config = dict(
    norm_place='pre',
    positions='rope',
    rope_fraction=1.0,
    bias='none',
    tie_word_embeddings=False,
    learning_rate=0.00207,
    beta2=0.98,
    weight_decay=0.078,
    batch_tokens=16384,
)
Each number is 200 + 30 x the weight over its row's rms, rounded and kept within 0 to 999. Layers, rows and columns count from 0. The size before them is the row's rms in percent of the matrix's.

# up: layer 3 MLP up, 768x256, rms 0.0177, rows 125-151, columns 128-255
# down: layer 3 MLP down (transposed), 768x256, rms 0.0193, rows 125-151, columns 128-255
up125,088,181,242,204,217,156,186,174,224,177,156,166,174,165,238,240,164,162,223,153,167,230,210,184,222,218,198,187,209,217,234,227,236,224,198,185,191,214,249,221,246,220,199,218,175,142,184,239,238,195,160,217,194,202,132,202,184,220,251,193,214,224,203,141,181,194,120,187,256,215,209,185,151,220,158,189,236,215,184,190,151,217,198,207,221,202,281,219,208,200,234,190,200,211,216,204,201,216,192,156,204,205,180,202,182,166,239,173,201,200,202,220,180,205,230,175,207,197,199,265,221,179,145,248,186,223,176,181,204
down125,095,239,220,219,221,195,194,230,246,199,224,211,179,164,201,211,181,165,236,145,134,213,242,194,175,273,178,223,212,197,162,216,218,171,176,184,180,207,153,234,217,168,189,230,175,174,238,175,210,200,234,212,241,188,201,126,177,211,165,163,198,168,186,220,220,254,201,182,231,214,178,171,240,185,166,185,161,189,176,204,152,204,254,193,227,212,176,199,151,155,236,197,187,206,166,171,190,236,180,224,174,200,147,203,185,251,190,199,162,223,141,132,177,164,182,166,198,270,183,149,203,208,212,180,225,149,155,217,243
up126,089,241,217,126,203,209,182,225,230,127,201,151,229,205,197,124,220,224,220,207,248,224,213,170,151,257,215,178,186,229,182,213,234,216,184,193,192,177,141,184,176,171,193,198,209,209,183,203,221,134,194,144,217,189,185,195,220,235,180,185,194,222,241,163,214,214,190,204,208,163,208,191,217,238,191,202,212,198,223,200,218,160,162,206,224,174,161,187,188,300,288,160,213,183,190,210,210,203,164,233,222,152,168,225,238,218,209,229,162,259,253,224,170,178,225,179,251,205,239,256,243,229,285,183,165,170,184,180,217
down126,099,205,140,195,191,235,220,180,169,201,253,223,190,188,176,221,190,225,220,197,235,179,212,245,198,179,170,241,181,193,171,198,165,188,158,284,244,233,221,230,214,223,183,184,180,222,188,169,162,208,168,214,178,159,191,228,230,202,197,192,189,213,216,204,225,205,174,216,189,243,233,175,191,189,183,193,190,163,216,195,219,235,213,258,195,191,213,223,190,218,180,200,161,205,235,166,117,207,265,213,185,173,235,183,145,199,173,161,204,197,195,181,218,210,202,168,251,213,226,214,246,206,207,192,190,205,210,182,178
up127,083,174,226,229,150,289,227,198,184,170,187,191,234,177,227,196,181,182,212,229,244,174,176,224,233,213,217,255,222,190,206,187,178,179,209,225,168,198,236,205,214,120,176,210,230,214,196,217,207,227,215,186,156,249,216,200,145,180,185,194,254,217,281,232,187,153,233,174,185,194,180,232,201,191,208,216,177,151,137,171,213,202,134,220,203,226,257,179,201,163,209,213,212,193,206,207,194,212,208,174,218,210,253,200,193,181,190,170,205,223,148,231,206,217,187,201,230,191,155,221,155,205,183,183,232,246,141,162,195
down127,087,205,256,239,205,205,227,201,176,192,187,219,150,274,182,164,188,224,203,191,236,226,251,163,191,189,255,176,216,169,166,250,156,204,188,194,164,147,174,224,191,215,205,220,205,182,152,215,179,199,207,164,195,201,221,226,214,156,196,188,202,146,187,206,253,218,178,238,274,239,195,234,201,178,204,216,216,231,222,156,242,183,171,188,198,223,215,176,231,186,217,209,167,196,186,222,215,198,147,161,176,170,196,164,210,243,172,235,163,198,202,169,184,224,230,201,163,220,220,195,188,276,219,237,237,220,256,197,190
up128,090,187,200,155,131,175,228,210,256,212,224,194,175,184,255,205,224,182,158,169,191,190,220,206,249,283,200,201,226,164,215,193,215,234,180,177,193,231,145,198,197,188,194,157,192,172,194,234,175,225,162,181,234,141,173,187,223,175,191,213,245,227,258,172,221,176,196,263,220,236,214,215,189,227,196,229,219,214,204,209,174,227,256,142,180,203,209,237,147,183,205,163,211,194,186,199,226,200,206,158,161,203,194,189,185,221,175,184,241,194,207,208,161,260,189,198,183,194,166,224,141,227,182,174,223,185,170,200,209
down128,094,173,179,219,218,223,212,169,200,187,173,208,184,277,187,193,204,204,234,144,191,132,228,164,217,200,170,232,144,221,168,150,183,225,198,209,177,198,200,221,214,176,193,227,222,185,207,202,189,147,182,230,247,197,217,139,241,182,193,183,201,199,232,180,173,227,203,184,248,202,179,184,202,203,218,208,225,177,206,218,206,199,209,212,253,181,202,239,169,140,233,248,169,169,249,184,246,275,247,186,170,209,188,210,209,228,194,189,206,201,210,167,202,233,163,177,176,203,214,193,149,199,167,201,241,224,193,164,236
up129,090,240,200,269,163,201,207,193,240,174,247,205,206,170,198,194,184,131,289,277,153,198,214,200,227,190,205,228,154,215,203,217,208,232,186,209,225,195,224,206,205,195,170,227,185,168,204,222,218,233,219,155,156,149,185,245,122,208,209,164,162,145,172,233,169,177,178,202,264,197,192,206,232,185,182,215,184,253,167,218,223,202,243,202,188,175,210,171,153,218,185,162,167,217,207,182,189,177,218,146,206,143,188,226,187,234,252,203,224,229,186,188,185,185,214,188,216,210,199,188,195,212,162,153,256,206,217,212,174
down129,095,269,207,151,153,231,168,264,234,196,174,181,203,214,252,129,160,162,237,239,203,204,146,277,221,177,229,210,238,200,195,232,198,211,226,209,193,234,188,218,265,235,188,175,192,153,249,229,204,167,215,160,192,210,227,199,204,160,200,204,190,188,189,218,198,225,185,152,149,170,223,160,257,221,229,163,174,182,170,161,254,209,219,197,259,165,164,233,221,230,172,180,239,219,199,211,182,214,245,195,197,257,157,237,167,208,187,186,218,187,220,218,183,192,248,209,234,194,237,184,233,221,190,173,171,241,205,222,216
up130,082,134,196,210,188,221,199,224,213,255,241,249,195,199,193,211,232,253,181,245,198,187,147,242,216,215,188,223,195,151,274,208,212,161,218,206,166,259,239,192,207,163,238,203,247,207,199,213,176,210,172,238,218,186,207,203,207,169,182,165,169,195,189,235,233,227,239,199,146,215,215,136,184,177,228,205,216,267,215,239,223,219,247,161,166,210,198,201,195,128,123,232,187,172,235,199,206,151,235,162,189,234,166,189,186,201,144,208,194,187,175,154,224,245,229,196,131,191,235,189,174,237,239,145,247,221,212,189,209
down130,089,169,215,258,223,187,209,164,186,237,150,192,231,163,206,170,221,141,176,224,193,183,228,176,135,160,208,168,170,227,215,234,183,165,239,227,181,199,181,190,132,202,194,219,187,231,196,175,218,153,178,191,206,206,178,206,236,157,226,201,234,204,205,211,180,160,244,166,216,164,163,234,199,188,181,202,230,203,210,205,146,210,152,187,185,223,203,190,195,181,166,241,204,176,216,259,208,205,209,225,208,183,203,245,199,164,178,167,199,185,268,270,199,211,228,169,150,129,220,231,174,187,208,249,234,256,251,173,219
up131,094,195,257,203,166,210,210,203,195,206,224,170,211,201,238,159,189,191,181,209,203,196,220,237,249,179,208,184,196,242,216,196,226,190,187,171,181,204,216,155,191,182,183,245,206,167,237,195,215,193,189,203,166,166,196,190,158,174,223,198,227,176,142,247,143,206,189,204,250,256,226,166,156,224,243,196,216,179,149,165,176,204,161,177,228,163,294,234,177,189,138,204,188,241,252,190,229,192,226,237,205,251,201,221,206,222,240,230,210,178,191,215,182,203,243,177,200,212,165,172,200,157,199,152,219,220,157,199,184
down131,107,228,200,190,179,193,247,222,187,272,167,146,164,190,149,224,136,195,195,238,170,229,173,193,203,223,222,134,197,195,133,218,213,216,169,93,253,177,166,243,192,226,175,234,145,208,238,192,198,176,196,195,206,208,234,167,196,210,182,197,179,240,175,172,208,186,211,229,175,218,166,218,196,174,173,229,160,187,195,141,252,218,179,232,199,208,169,191,244,222,189,166,184,227,198,196,168,206,188,225,215,181,164,195,201,179,191,213,156,158,201,198,130,171,239,214,188,232,207,183,182,229,219,218,215,200,180,237,184
up132,191,251,169,202,229,213,187,230,203,172,219,233,233,158,224,225,204,172,148,201,183,184,194,190,175,239,196,175,205,154,165,184,208,175,210,200,190,216,146,208,222,219,256,188,95,207,205,221,212,224,178,201,235,177,172,220,244,174,179,219,159,195,237,141,213,152,249,187,266,264,217,218,197,202,174,174,194,238,160,204,172,192,196,183,144,185,220,204,190,240,208,178,199,227,224,224,168,226,236,297,184,156,194,195,239,210,180,207,158,197,185,156,230,194,189,169,222,201,168,181,214,224,167,163,185,188,253,213,175
down132,134,198,210,223,185,191,215,227,218,245,193,175,190,185,177,169,186,282,163,184,215,194,180,229,239,176,169,184,232,108,211,151,208,210,229,139,220,211,231,183,174,203,169,167,229,214,193,198,156,209,214,233,198,192,175,233,199,232,189,263,182,190,204,212,169,256,230,190,220,180,184,173,159,208,218,225,171,221,261,230,178,136,210,197,221,144,217,201,185,201,178,215,201,198,211,160,183,262,182,238,194,264,200,174,206,223,214,179,238,148,171,203,205,236,146,185,197,96,220,200,189,195,204,153,178,183,216,206,202
up133,099,179,140,192,143,196,200,182,164,230,228,209,242,211,180,201,215,202,208,204,252,143,163,192,150,158,204,187,172,218,196,204,240,129,236,178,200,231,175,202,184,214,210,219,168,232,209,167,194,200,184,167,185,189,157,222,213,195,181,157,180,188,242,194,181,117,178,174,172,218,201,207,169,183,168,185,161,167,185,209,190,189,190,184,135,184,209,195,166,184,200,169,222,182,172,190,242,181,201,222,180,254,244,196,169,166,199,189,145,203,245,178,199,210,208,190,249,198,212,207,161,242,209,241,209,204,224,189,208
down133,096,240,219,193,180,209,192,139,227,177,229,200,166,250,214,169,251,229,189,194,230,196,236,156,166,160,156,211,233,226,163,232,237,211,199,231,149,169,198,228,208,224,191,212,191,182,177,198,225,213,196,174,207,194,222,280,184,173,160,248,182,204,158,214,155,213,237,232,159,154,207,246,183,184,150,223,209,244,190,190,194,191,192,180,205,247,150,191,177,195,184,196,121,224,170,229,209,236,221,186,205,189,208,192,177,207,178,136,251,253,212,196,161,229,266,188,135,207,226,216,192,238,200,165,186,146,208,185,203
up134,090,205,229,248,147,229,202,226,256,189,204,190,157,238,290,227,192,194,205,202,200,233,201,191,230,183,199,160,244,226,198,186,184,206,194,216,197,196,173,203,206,222,230,166,214,218,213,239,193,187,222,170,193,146,199,173,177,175,145,209,278,225,177,193,205,202,249,206,185,202,156,169,177,217,257,246,195,126,135,178,198,259,158,188,247,244,218,183,197,169,155,198,203,208,167,196,176,225,218,161,173,177,212,189,129,214,225,170,246,267,173,160,172,255,200,169,180,195,185,176,132,150,188,210,219,169,166,217,198
down134,099,210,198,254,242,203,169,205,189,217,158,166,239,220,150,218,206,226,203,164,190,206,244,164,198,211,180,190,158,240,195,185,202,194,154,127,205,147,153,236,196,141,182,212,187,208,186,210,187,210,199,243,205,232,214,182,244,208,237,135,156,189,209,146,203,188,224,197,224,215,217,190,257,135,193,201,222,185,210,150,232,192,179,185,223,223,185,224,196,208,219,209,229,210,207,214,201,272,190,225,150,218,185,149,194,267,198,219,157,248,214,203,193,206,191,221,139,173,162,202,122,192,208,240,221,182,234,213,197
up135,097,186,221,144,217,221,179,169,205,233,236,126,205,200,231,208,231,214,206,176,201,163,207,159,261,127,199,208,164,189,171,243,242,196,203,163,248,200,196,225,230,241,211,209,173,224,252,211,156,220,177,150,212,199,129,176,195,191,183,206,193,200,213,201,209,249,211,196,212,217,197,210,167,238,171,189,245,118,237,197,162,235,122,146,153,218,178,247,233,216,223,178,230,196,259,219,187,187,204,267,173,218,255,156,189,198,190,225,173,217,206,212,217,168,189,172,177,205,242,212,257,219,146,249,186,210,182,204,213
down135,098,197,233,193,203,245,233,166,216,252,221,224,168,195,206,194,201,153,145,201,206,148,180,196,162,202,171,187,122,169,157,206,197,180,130,222,185,232,205,224,147,219,212,172,223,202,199,201,177,182,165,187,222,149,200,247,221,204,166,196,176,197,205,201,146,174,193,195,196,166,222,180,193,186,253,215,234,241,188,220,202,210,225,197,232,217,171,233,162,163,220,235,191,157,231,210,265,210,201,195,193,247,178,135,167,170,201,223,267,236,177,200,236,225,88,207,190,203,168,149,194,206,168,180,138,203,151,212,155
up136,074,220,221,247,177,209,231,152,243,156,231,238,183,209,152,139,238,154,208,184,194,176,216,203,218,194,210,262,209,161,195,151,185,206,196,186,223,194,187,211,168,243,190,192,222,145,198,197,186,274,251,220,140,196,226,185,201,196,203,233,249,194,213,242,228,219,194,214,198,196,205,216,196,192,195,178,177,222,187,222,176,235,221,212,228,202,182,148,197,137,201,173,235,235,191,195,213,230,238,216,230,267,245,207,265,237,219,224,222,235,238,193,228,191,218,225,159,210,224,226,189,200,191,177,189,215,187,179,199
down136,080,207,207,212,179,236,176,227,181,195,84,181,168,234,191,220,215,177,171,198,152,224,180,190,194,178,202,217,210,223,162,203,243,238,249,227,198,199,199,181,164,189,190,226,223,157,203,203,240,169,231,217,148,224,232,161,156,183,202,184,225,200,188,215,239,212,234,209,165,214,220,213,186,192,243,151,181,168,130,180,157,174,168,243,213,192,305,250,199,180,213,212,194,194,203,174,232,156,187,177,157,176,188,186,249,190,207,205,206,167,169,223,227,268,237,199,281,172,194,179,176,201,184,241,212,225,191,229,216
up137,090,186,231,170,209,219,218,227,159,231,228,173,166,211,201,160,169,159,181,232,249,236,221,164,248,228,200,225,233,164,199,139,137,216,218,187,194,293,165,224,222,168,185,156,246,170,179,207,227,228,190,170,143,217,178,153,240,120,206,264,231,202,233,186,238,200,216,242,161,218,189,213,190,155,196,184,189,178,199,214,194,167,171,172,162,129,193,177,176,190,215,197,203,182,220,238,225,215,169,244,208,201,217,232,252,226,155,188,200,187,148,222,237,213,227,234,150,201,174,225,179,160,159,155,191,216,165,197,216
down137,099,159,175,202,142,194,229,208,96,245,225,203,182,215,188,188,197,203,215,209,200,201,182,207,205,181,215,209,167,190,202,183,204,255,216,168,188,202,194,252,237,232,207,223,201,180,150,133,186,194,130,190,211,170,227,157,219,193,219,187,174,179,228,252,148,231,175,255,184,232,203,210,176,225,235,192,207,223,281,183,164,193,190,248,188,165,198,215,246,164,209,205,210,201,206,113,219,148,195,133,219,174,232,189,203,177,217,202,238,168,229,237,220,192,240,226,219,139,228,218,198,183,228,201,172,265,229,175,175
up138,095,194,221,238,208,213,194,186,252,178,152,188,212,182,193,244,280,232,212,139,198,199,150,185,163,192,196,148,266,198,186,209,254,182,224,187,211,158,162,209,204,216,199,205,168,229,207,234,193,167,201,151,208,210,191,251,275,199,175,203,193,203,208,182,265,190,164,200,243,185,226,140,193,227,208,211,231,165,228,213,164,243,179,159,134,194,178,216,236,233,189,169,209,154,211,199,169,219,169,222,175,192,150,199,167,208,192,168,213,199,236,181,184,198,243,180,170,208,214,260,156,186,169,222,236,192,233,245,187
down138,109,190,224,244,285,247,189,180,205,181,178,229,210,208,213,176,164,140,192,182,126,196,197,194,212,220,165,219,167,171,213,253,188,151,182,192,230,238,209,170,204,178,234,188,216,204,250,206,207,209,247,218,203,232,145,197,158,185,205,182,193,191,168,197,169,200,225,126,230,203,201,191,153,150,241,180,205,186,258,192,197,231,277,173,188,238,253,195,165,192,193,199,206,177,203,194,251,274,217,226,163,247,224,210,270,239,218,212,220,254,201,208,202,212,117,167,211,233,153,181,168,184,178,185,177,227,156,189,229
up139,090,220,279,175,275,179,191,204,238,179,225,203,182,248,190,183,230,204,210,173,232,188,159,207,179,252,196,179,168,112,150,240,244,198,167,196,207,209,217,184,203,213,120,184,210,174,232,179,196,234,254,234,239,224,178,189,197,188,214,170,206,185,240,228,215,291,193,191,241,194,168,188,148,187,217,175,166,166,182,205,128,213,190,188,244,187,183,179,200,215,266,251,175,169,228,189,169,172,221,196,191,233,271,184,203,181,209,231,223,192,246,167,160,128,192,204,200,202,182,191,208,279,169,198,173,211,178,151,209
down139,099,202,150,251,193,203,268,208,188,163,146,224,205,258,210,234,216,232,176,202,231,227,158,191,206,182,199,165,205,226,128,146,144,242,198,189,236,246,234,207,158,215,194,177,227,182,172,163,195,203,192,254,183,198,168,225,215,183,162,206,164,189,235,231,182,173,119,195,212,271,254,216,184,228,169,169,195,152,150,251,202,158,210,197,202,211,242,214,170,152,231,209,213,188,180,208,231,207,201,170,159,172,190,173,178,163,229,211,232,221,186,219,177,270,183,169,245,122,207,168,227,196,152,210,185,229,174,208,179
up140,087,198,232,130,207,193,155,228,228,187,208,163,216,269,230,148,182,215,185,157,227,165,182,258,228,217,202,233,141,187,157,212,157,228,238,163,210,234,172,227,179,163,157,220,162,226,223,175,149,219,209,187,254,177,129,194,203,185,193,170,213,223,209,191,216,245,205,210,161,166,173,222,190,234,217,194,203,204,198,224,159,246,240,173,249,179,213,191,195,219,195,203,190,190,228,189,238,210,209,215,152,222,180,208,185,194,175,196,207,184,179,207,197,207,233,265,203,219,125,264,197,276,223,179,198,198,207,196,205
down140,092,210,170,224,189,156,235,183,186,194,173,295,198,264,183,231,180,229,235,175,224,184,234,124,184,190,263,175,159,234,162,174,173,254,185,237,229,176,154,179,246,218,196,244,211,156,157,137,204,161,184,236,253,173,177,138,221,179,233,211,161,217,202,193,170,231,172,239,226,213,173,217,152,211,194,202,242,169,200,233,228,189,194,224,191,189,177,186,242,185,218,171,191,180,221,207,195,220,206,185,170,150,215,230,147,164,186,156,221,166,191,201,223,236,247,192,228,248,204,179,177,214,211,176,217,197,151,229,179
up141,086,241,248,192,199,170,170,226,180,154,181,200,213,213,184,189,205,157,174,178,219,165,205,191,194,181,192,186,164,211,230,248,203,244,178,191,190,183,170,173,164,219,183,203,183,176,191,206,212,204,192,214,184,178,149,191,224,235,212,212,162,210,160,173,152,222,179,167,284,200,202,213,130,224,155,219,208,228,166,219,212,237,203,177,235,214,275,193,238,244,185,181,193,181,189,204,229,179,151,204,170,197,141,222,166,181,217,219,168,195,228,214,121,172,219,200,226,207,174,261,176,216,197,251,161,252,197,172,230
down141,093,228,152,185,170,210,231,229,198,154,214,219,175,223,174,225,198,261,315,140,189,207,198,160,231,224,173,228,197,247,151,175,206,184,191,163,199,218,135,246,241,164,222,212,229,216,226,189,209,179,174,274,220,234,167,193,177,207,177,182,205,203,170,247,228,260,168,198,180,222,218,149,192,210,163,226,251,236,170,196,189,197,190,208,180,162,151,209,170,175,213,174,197,233,190,176,196,241,245,185,192,195,161,209,190,232,219,175,191,239,196,166,205,252,190,169,188,205,206,182,219,218,205,216,208,199,227,177,218
up142,088,181,258,202,235,195,200,195,210,217,220,242,209,210,215,184,171,201,160,204,202,186,207,216,233,234,188,171,266,162,209,200,164,217,183,205,206,207,238,191,193,184,241,195,151,182,202,211,160,224,225,247,195,242,187,236,162,197,144,193,248,206,163,271,212,230,215,194,206,186,202,158,169,190,189,205,232,222,231,168,223,199,200,169,236,196,211,169,217,174,109,171,211,201,175,179,192,237,188,206,211,246,226,219,194,235,155,256,140,206,266,222,188,189,171,175,165,206,212,239,137,186,202,192,208,200,186,160,205
down142,097,148,167,235,188,163,180,217,186,254,116,187,223,159,165,195,200,198,228,158,198,194,265,204,221,204,165,200,157,221,226,187,207,267,227,150,196,124,141,189,184,202,232,239,232,206,205,177,215,198,254,197,243,214,175,192,198,205,203,223,243,242,190,186,210,197,191,216,121,219,208,223,161,194,193,219,177,206,212,141,183,221,154,158,222,210,205,191,179,249,196,152,232,193,202,200,167,260,168,234,185,177,207,199,206,199,228,228,212,205,234,221,193,241,151,214,184,200,173,187,167,179,219,211,256,197,193,184,165
up143,097,162,223,186,147,223,217,168,191,196,202,191,192,210,198,204,238,217,215,158,190,214,185,185,157,148,200,170,237,209,217,178,208,229,228,178,224,154,147,207,201,172,193,218,214,208,164,177,179,193,208,133,145,174,283,159,198,187,195,196,249,195,236,198,223,131,226,224,188,196,201,250,176,218,185,215,192,234,215,235,168,221,203,192,195,217,216,267,255,180,268,254,196,178,227,190,205,209,211,206,198,188,228,194,193,186,200,207,248,200,165,180,225,138,199,178,216,202,157,210,177,179,207,169,183,216,255,260,166
down143,105,226,242,188,230,207,191,165,202,168,216,203,195,270,161,202,139,154,108,218,218,232,144,116,200,171,224,197,191,209,190,284,201,223,198,163,195,204,256,189,147,214,161,173,213,212,180,216,171,215,183,180,130,231,233,202,192,196,253,216,156,179,217,163,202,191,226,122,273,222,165,203,164,174,248,219,191,288,194,231,244,240,255,222,187,202,197,190,201,161,217,213,162,169,212,204,304,195,188,194,232,214,220,215,229,184,235,244,226,183,163,156,189,162,154,218,213,187,181,204,185,207,147,170,190,202,193,164,176
up144,079,196,230,209,187,235,196,192,182,150,208,203,166,174,286,214,172,231,200,172,203,147,190,182,265,265,191,156,198,215,202,240,224,218,219,166,208,177,200,222,190,224,210,199,220,206,219,209,256,193,172,207,168,203,206,239,131,222,188,179,183,233,246,164,221,184,180,179,175,184,232,191,202,203,187,172,238,193,200,241,241,173,187,213,119,248,189,218,161,252,162,216,195,187,130,207,177,195,238,150,172,129,240,178,232,221,216,178,177,234,205,192,246,248,209,163,180,187,164,224,172,218,165,286,225,220,187,225,194
down144,082,217,239,195,266,238,217,215,178,233,229,224,174,171,182,142,210,204,247,197,257,219,228,196,186,191,121,189,176,160,202,212,192,196,168,172,150,121,173,230,227,183,218,196,162,171,200,205,194,189,248,194,234,194,209,191,170,242,195,168,216,204,189,207,196,156,217,187,232,163,192,210,270,171,136,180,257,178,219,179,222,243,218,169,202,255,159,123,184,193,223,174,245,185,200,190,199,227,172,220,196,225,181,201,190,219,179,197,211,239,235,169,237,199,169,205,123,207,191,171,222,226,203,170,223,224,190,129,236
up145,086,199,207,172,175,178,216,146,240,177,239,199,212,166,225,232,206,236,227,208,164,192,165,168,130,188,194,180,227,251,163,261,248,231,215,217,250,179,205,184,200,232,224,208,236,207,141,186,194,215,215,177,194,196,206,162,232,231,180,167,242,187,222,211,211,148,255,208,235,184,172,202,176,177,198,206,217,196,217,182,182,187,213,240,197,221,262,207,217,212,271,164,194,190,239,215,177,254,213,140,196,139,262,184,193,143,204,184,221,195,231,182,219,160,244,193,227,205,177,194,207,217,166,210,187,206,197,248,177
down145,096,236,244,239,213,175,219,162,212,188,167,220,216,222,202,162,245,190,152,228,205,201,181,190,229,190,208,206,195,169,240,264,188,156,209,158,221,219,238,197,192,221,124,186,190,193,222,268,196,204,216,244,131,206,209,188,153,200,240,185,164,170,213,214,167,181,201,143,261,239,213,190,196,159,241,184,127,236,180,209,181,245,266,209,233,196,143,184,143,173,242,234,147,176,203,204,255,217,194,220,212,217,207,189,204,222,201,148,196,216,172,118,216,162,175,192,200,190,187,182,182,218,119,254,227,220,211,189,183
up146,174,248,156,234,241,155,224,235,224,190,217,210,259,219,146,174,254,211,223,192,199,199,229,198,242,213,185,248,151,218,201,227,204,223,225,212,193,220,237,247,199,174,165,199,217,168,208,194,234,221,191,242,169,214,217,254,185,188,175,233,177,174,198,178,185,231,199,159,181,221,188,194,191,198,157,195,207,227,189,129,185,183,196,257,211,226,199,167,222,275,253,236,233,216,223,204,198,233,197,165,208,168,289,214,174,269,232,226,230,188,190,212,187,209,220,169,121,191,245,175,189,215,195,221,203,216,258,229,164
down146,132,205,160,212,124,205,166,196,226,151,186,195,174,204,156,179,206,155,199,223,193,212,218,196,220,194,228,235,201,227,208,195,157,184,133,152,190,225,199,187,186,196,211,201,242,195,215,213,251,174,214,261,207,193,178,124,209,216,195,235,194,212,223,207,189,198,199,187,197,224,216,194,205,247,201,167,196,226,188,246,144,191,203,226,194,190,175,212,197,224,216,167,205,223,151,151,188,171,206,184,161,204,174,211,158,208,182,149,201,160,186,148,216,196,216,166,222,92,135,263,221,199,188,250,161,206,216,172,182
up147,087,198,202,211,210,220,202,169,169,141,151,165,197,143,214,222,202,178,225,201,203,165,163,157,184,180,198,216,174,171,217,204,264,131,227,194,219,191,244,232,260,199,185,244,199,221,186,173,243,181,222,178,188,158,173,213,218,239,206,198,158,141,212,190,203,122,162,206,214,251,220,176,224,198,164,162,225,221,199,157,202,197,248,172,167,201,180,207,177,288,235,215,169,235,179,222,203,186,171,226,169,164,228,233,206,126,212,213,166,214,212,157,231,168,222,228,229,191,195,210,188,237,219,186,195,244,205,197,207
down147,098,235,240,175,182,189,235,215,220,174,276,216,180,216,227,156,235,201,226,262,218,143,207,246,204,212,227,161,206,166,147,250,183,147,234,278,174,225,199,235,221,206,193,190,203,190,207,287,183,247,145,135,233,156,207,188,177,189,180,254,226,204,214,206,157,242,183,120,186,179,194,196,221,177,185,255,167,229,204,285,221,172,231,173,261,173,197,190,262,172,243,232,157,218,159,184,198,228,221,193,207,208,194,211,171,196,224,201,211,173,202,206,183,169,173,223,156,223,216,215,188,214,175,183,174,189,190,186,221
up148,101,202,192,179,184,159,192,204,187,195,145,229,170,201,200,229,185,162,141,192,206,166,178,216,149,229,184,108,248,216,187,199,173,222,202,272,176,250,251,193,152,181,213,146,184,220,230,177,206,144,222,238,216,154,156,147,241,229,176,200,175,209,202,181,228,76,191,218,206,233,197,144,177,222,186,213,244,217,210,209,189,184,213,189,205,193,196,189,176,211,222,234,209,182,103,204,220,185,186,250,213,219,168,199,171,216,172,193,228,136,231,153,212,199,185,188,264,197,235,240,207,165,184,185,149,211,180,263,238
down148,100,197,183,167,239,176,228,185,185,178,258,207,162,236,191,258,203,213,198,190,147,230,183,230,205,203,172,212,175,208,325,226,218,179,230,223,234,248,139,211,219,205,253,200,223,196,232,232,217,215,234,236,258,203,182,169,158,244,182,232,221,228,153,222,150,246,172,230,156,226,192,205,246,246,161,209,183,229,234,222,212,182,199,159,246,150,203,202,179,188,234,207,193,215,156,163,190,222,195,238,218,186,228,213,223,251,215,194,203,179,208,238,165,198,223,202,157,217,226,231,219,269,238,211,228,205,211,165,222
up149,178,215,161,141,264,189,188,240,169,166,219,210,204,176,175,191,161,228,177,206,221,188,225,221,228,208,211,253,205,217,218,211,180,209,236,175,221,274,233,200,207,197,198,232,251,174,187,183,169,184,188,249,193,227,141,161,209,219,218,227,239,189,217,230,159,194,212,197,157,215,222,230,177,244,161,184,229,218,212,209,170,229,239,153,229,166,251,203,218,207,234,217,190,210,246,230,204,215,201,179,181,222,233,201,198,137,238,174,232,141,193,192,219,148,183,257,179,211,314,181,178,215,233,231,163,207,225,205,187
down149,141,236,129,183,213,190,236,172,208,167,235,178,193,199,209,218,217,184,219,210,230,228,176,197,202,242,236,207,187,245,246,196,172,173,154,179,224,212,176,262,170,216,159,214,230,224,213,208,188,223,190,213,200,202,167,145,172,217,215,231,157,195,212,213,220,221,187,141,228,242,179,198,209,209,217,278,229,207,175,284,175,204,204,159,195,178,155,196,147,162,233,189,188,211,201,197,163,170,158,211,159,118,244,194,163,175,204,205,164,184,181,188,199,200,193,199,204,85,212,275,202,177,204,205,186,168,224,239,203
up150,086,210,207,305,141,270,203,232,208,248,202,185,195,222,159,182,195,190,212,228,201,164,219,197,210,137,198,239,211,215,173,186,223,212,198,195,170,159,183,162,226,188,194,167,177,191,169,253,185,241,212,194,231,170,261,200,170,238,238,160,180,178,204,219,209,123,185,189,192,179,243,232,208,194,231,220,170,208,188,214,189,214,199,233,217,215,289,168,196,221,201,197,229,202,245,137,190,160,200,207,240,244,189,211,183,181,240,245,218,183,160,200,202,239,206,201,143,202,181,177,173,163,193,222,246,223,199,201,199
down150,098,219,216,192,220,233,189,208,247,241,176,194,203,216,196,231,202,161,174,227,197,233,185,213,189,170,271,158,215,199,208,263,226,181,251,148,157,153,177,187,179,249,222,197,214,171,199,222,202,201,199,184,132,231,215,211,155,158,187,229,236,172,177,231,175,188,216,182,203,228,163,201,215,194,247,201,150,223,207,181,197,157,193,238,193,179,257,220,214,232,150,183,211,198,231,226,237,169,195,163,207,238,149,212,212,197,207,281,190,163,171,231,146,195,182,219,194,191,219,189,164,198,223,193,189,177,189,171,187
up151,092,249,178,179,226,221,196,174,219,197,263,198,209,143,197,120,219,145,268,178,169,198,201,153,220,165,198,204,232,221,210,160,248,204,216,183,211,195,244,204,163,181,199,260,151,205,200,178,212,207,168,138,234,193,222,214,211,174,185,191,219,178,169,198,197,203,179,149,181,150,179,153,248,207,201,194,202,200,225,243,203,117,156,143,172,221,234,180,226,219,164,221,204,233,165,217,194,182,208,263,171,186,188,202,224,193,267,255,184,158,208,211,291,199,251,203,182,222,230,189,210,221,142,194,190,258,273,231,198
down151,091,195,254,169,195,242,201,218,211,165,158,201,157,222,173,197,202,204,156,207,203,186,205,211,181,240,224,218,181,231,175,244,275,173,206,209,218,230,219,226,227,187,167,158,182,143,195,208,201,201,229,222,205,228,184,219,182,198,234,174,219,213,178,176,202,211,184,158,222,226,239,179,225,189,200,214,169,217,197,209,162,259,198,183,221,244,171,186,211,258,190,185,217,154,162,187,225,196,187,282,201,264,227,185,204,203,213,218,234,228,199,199,167,152,177,214,218,171,156,216,173,184,182,197,156,199,155,223,156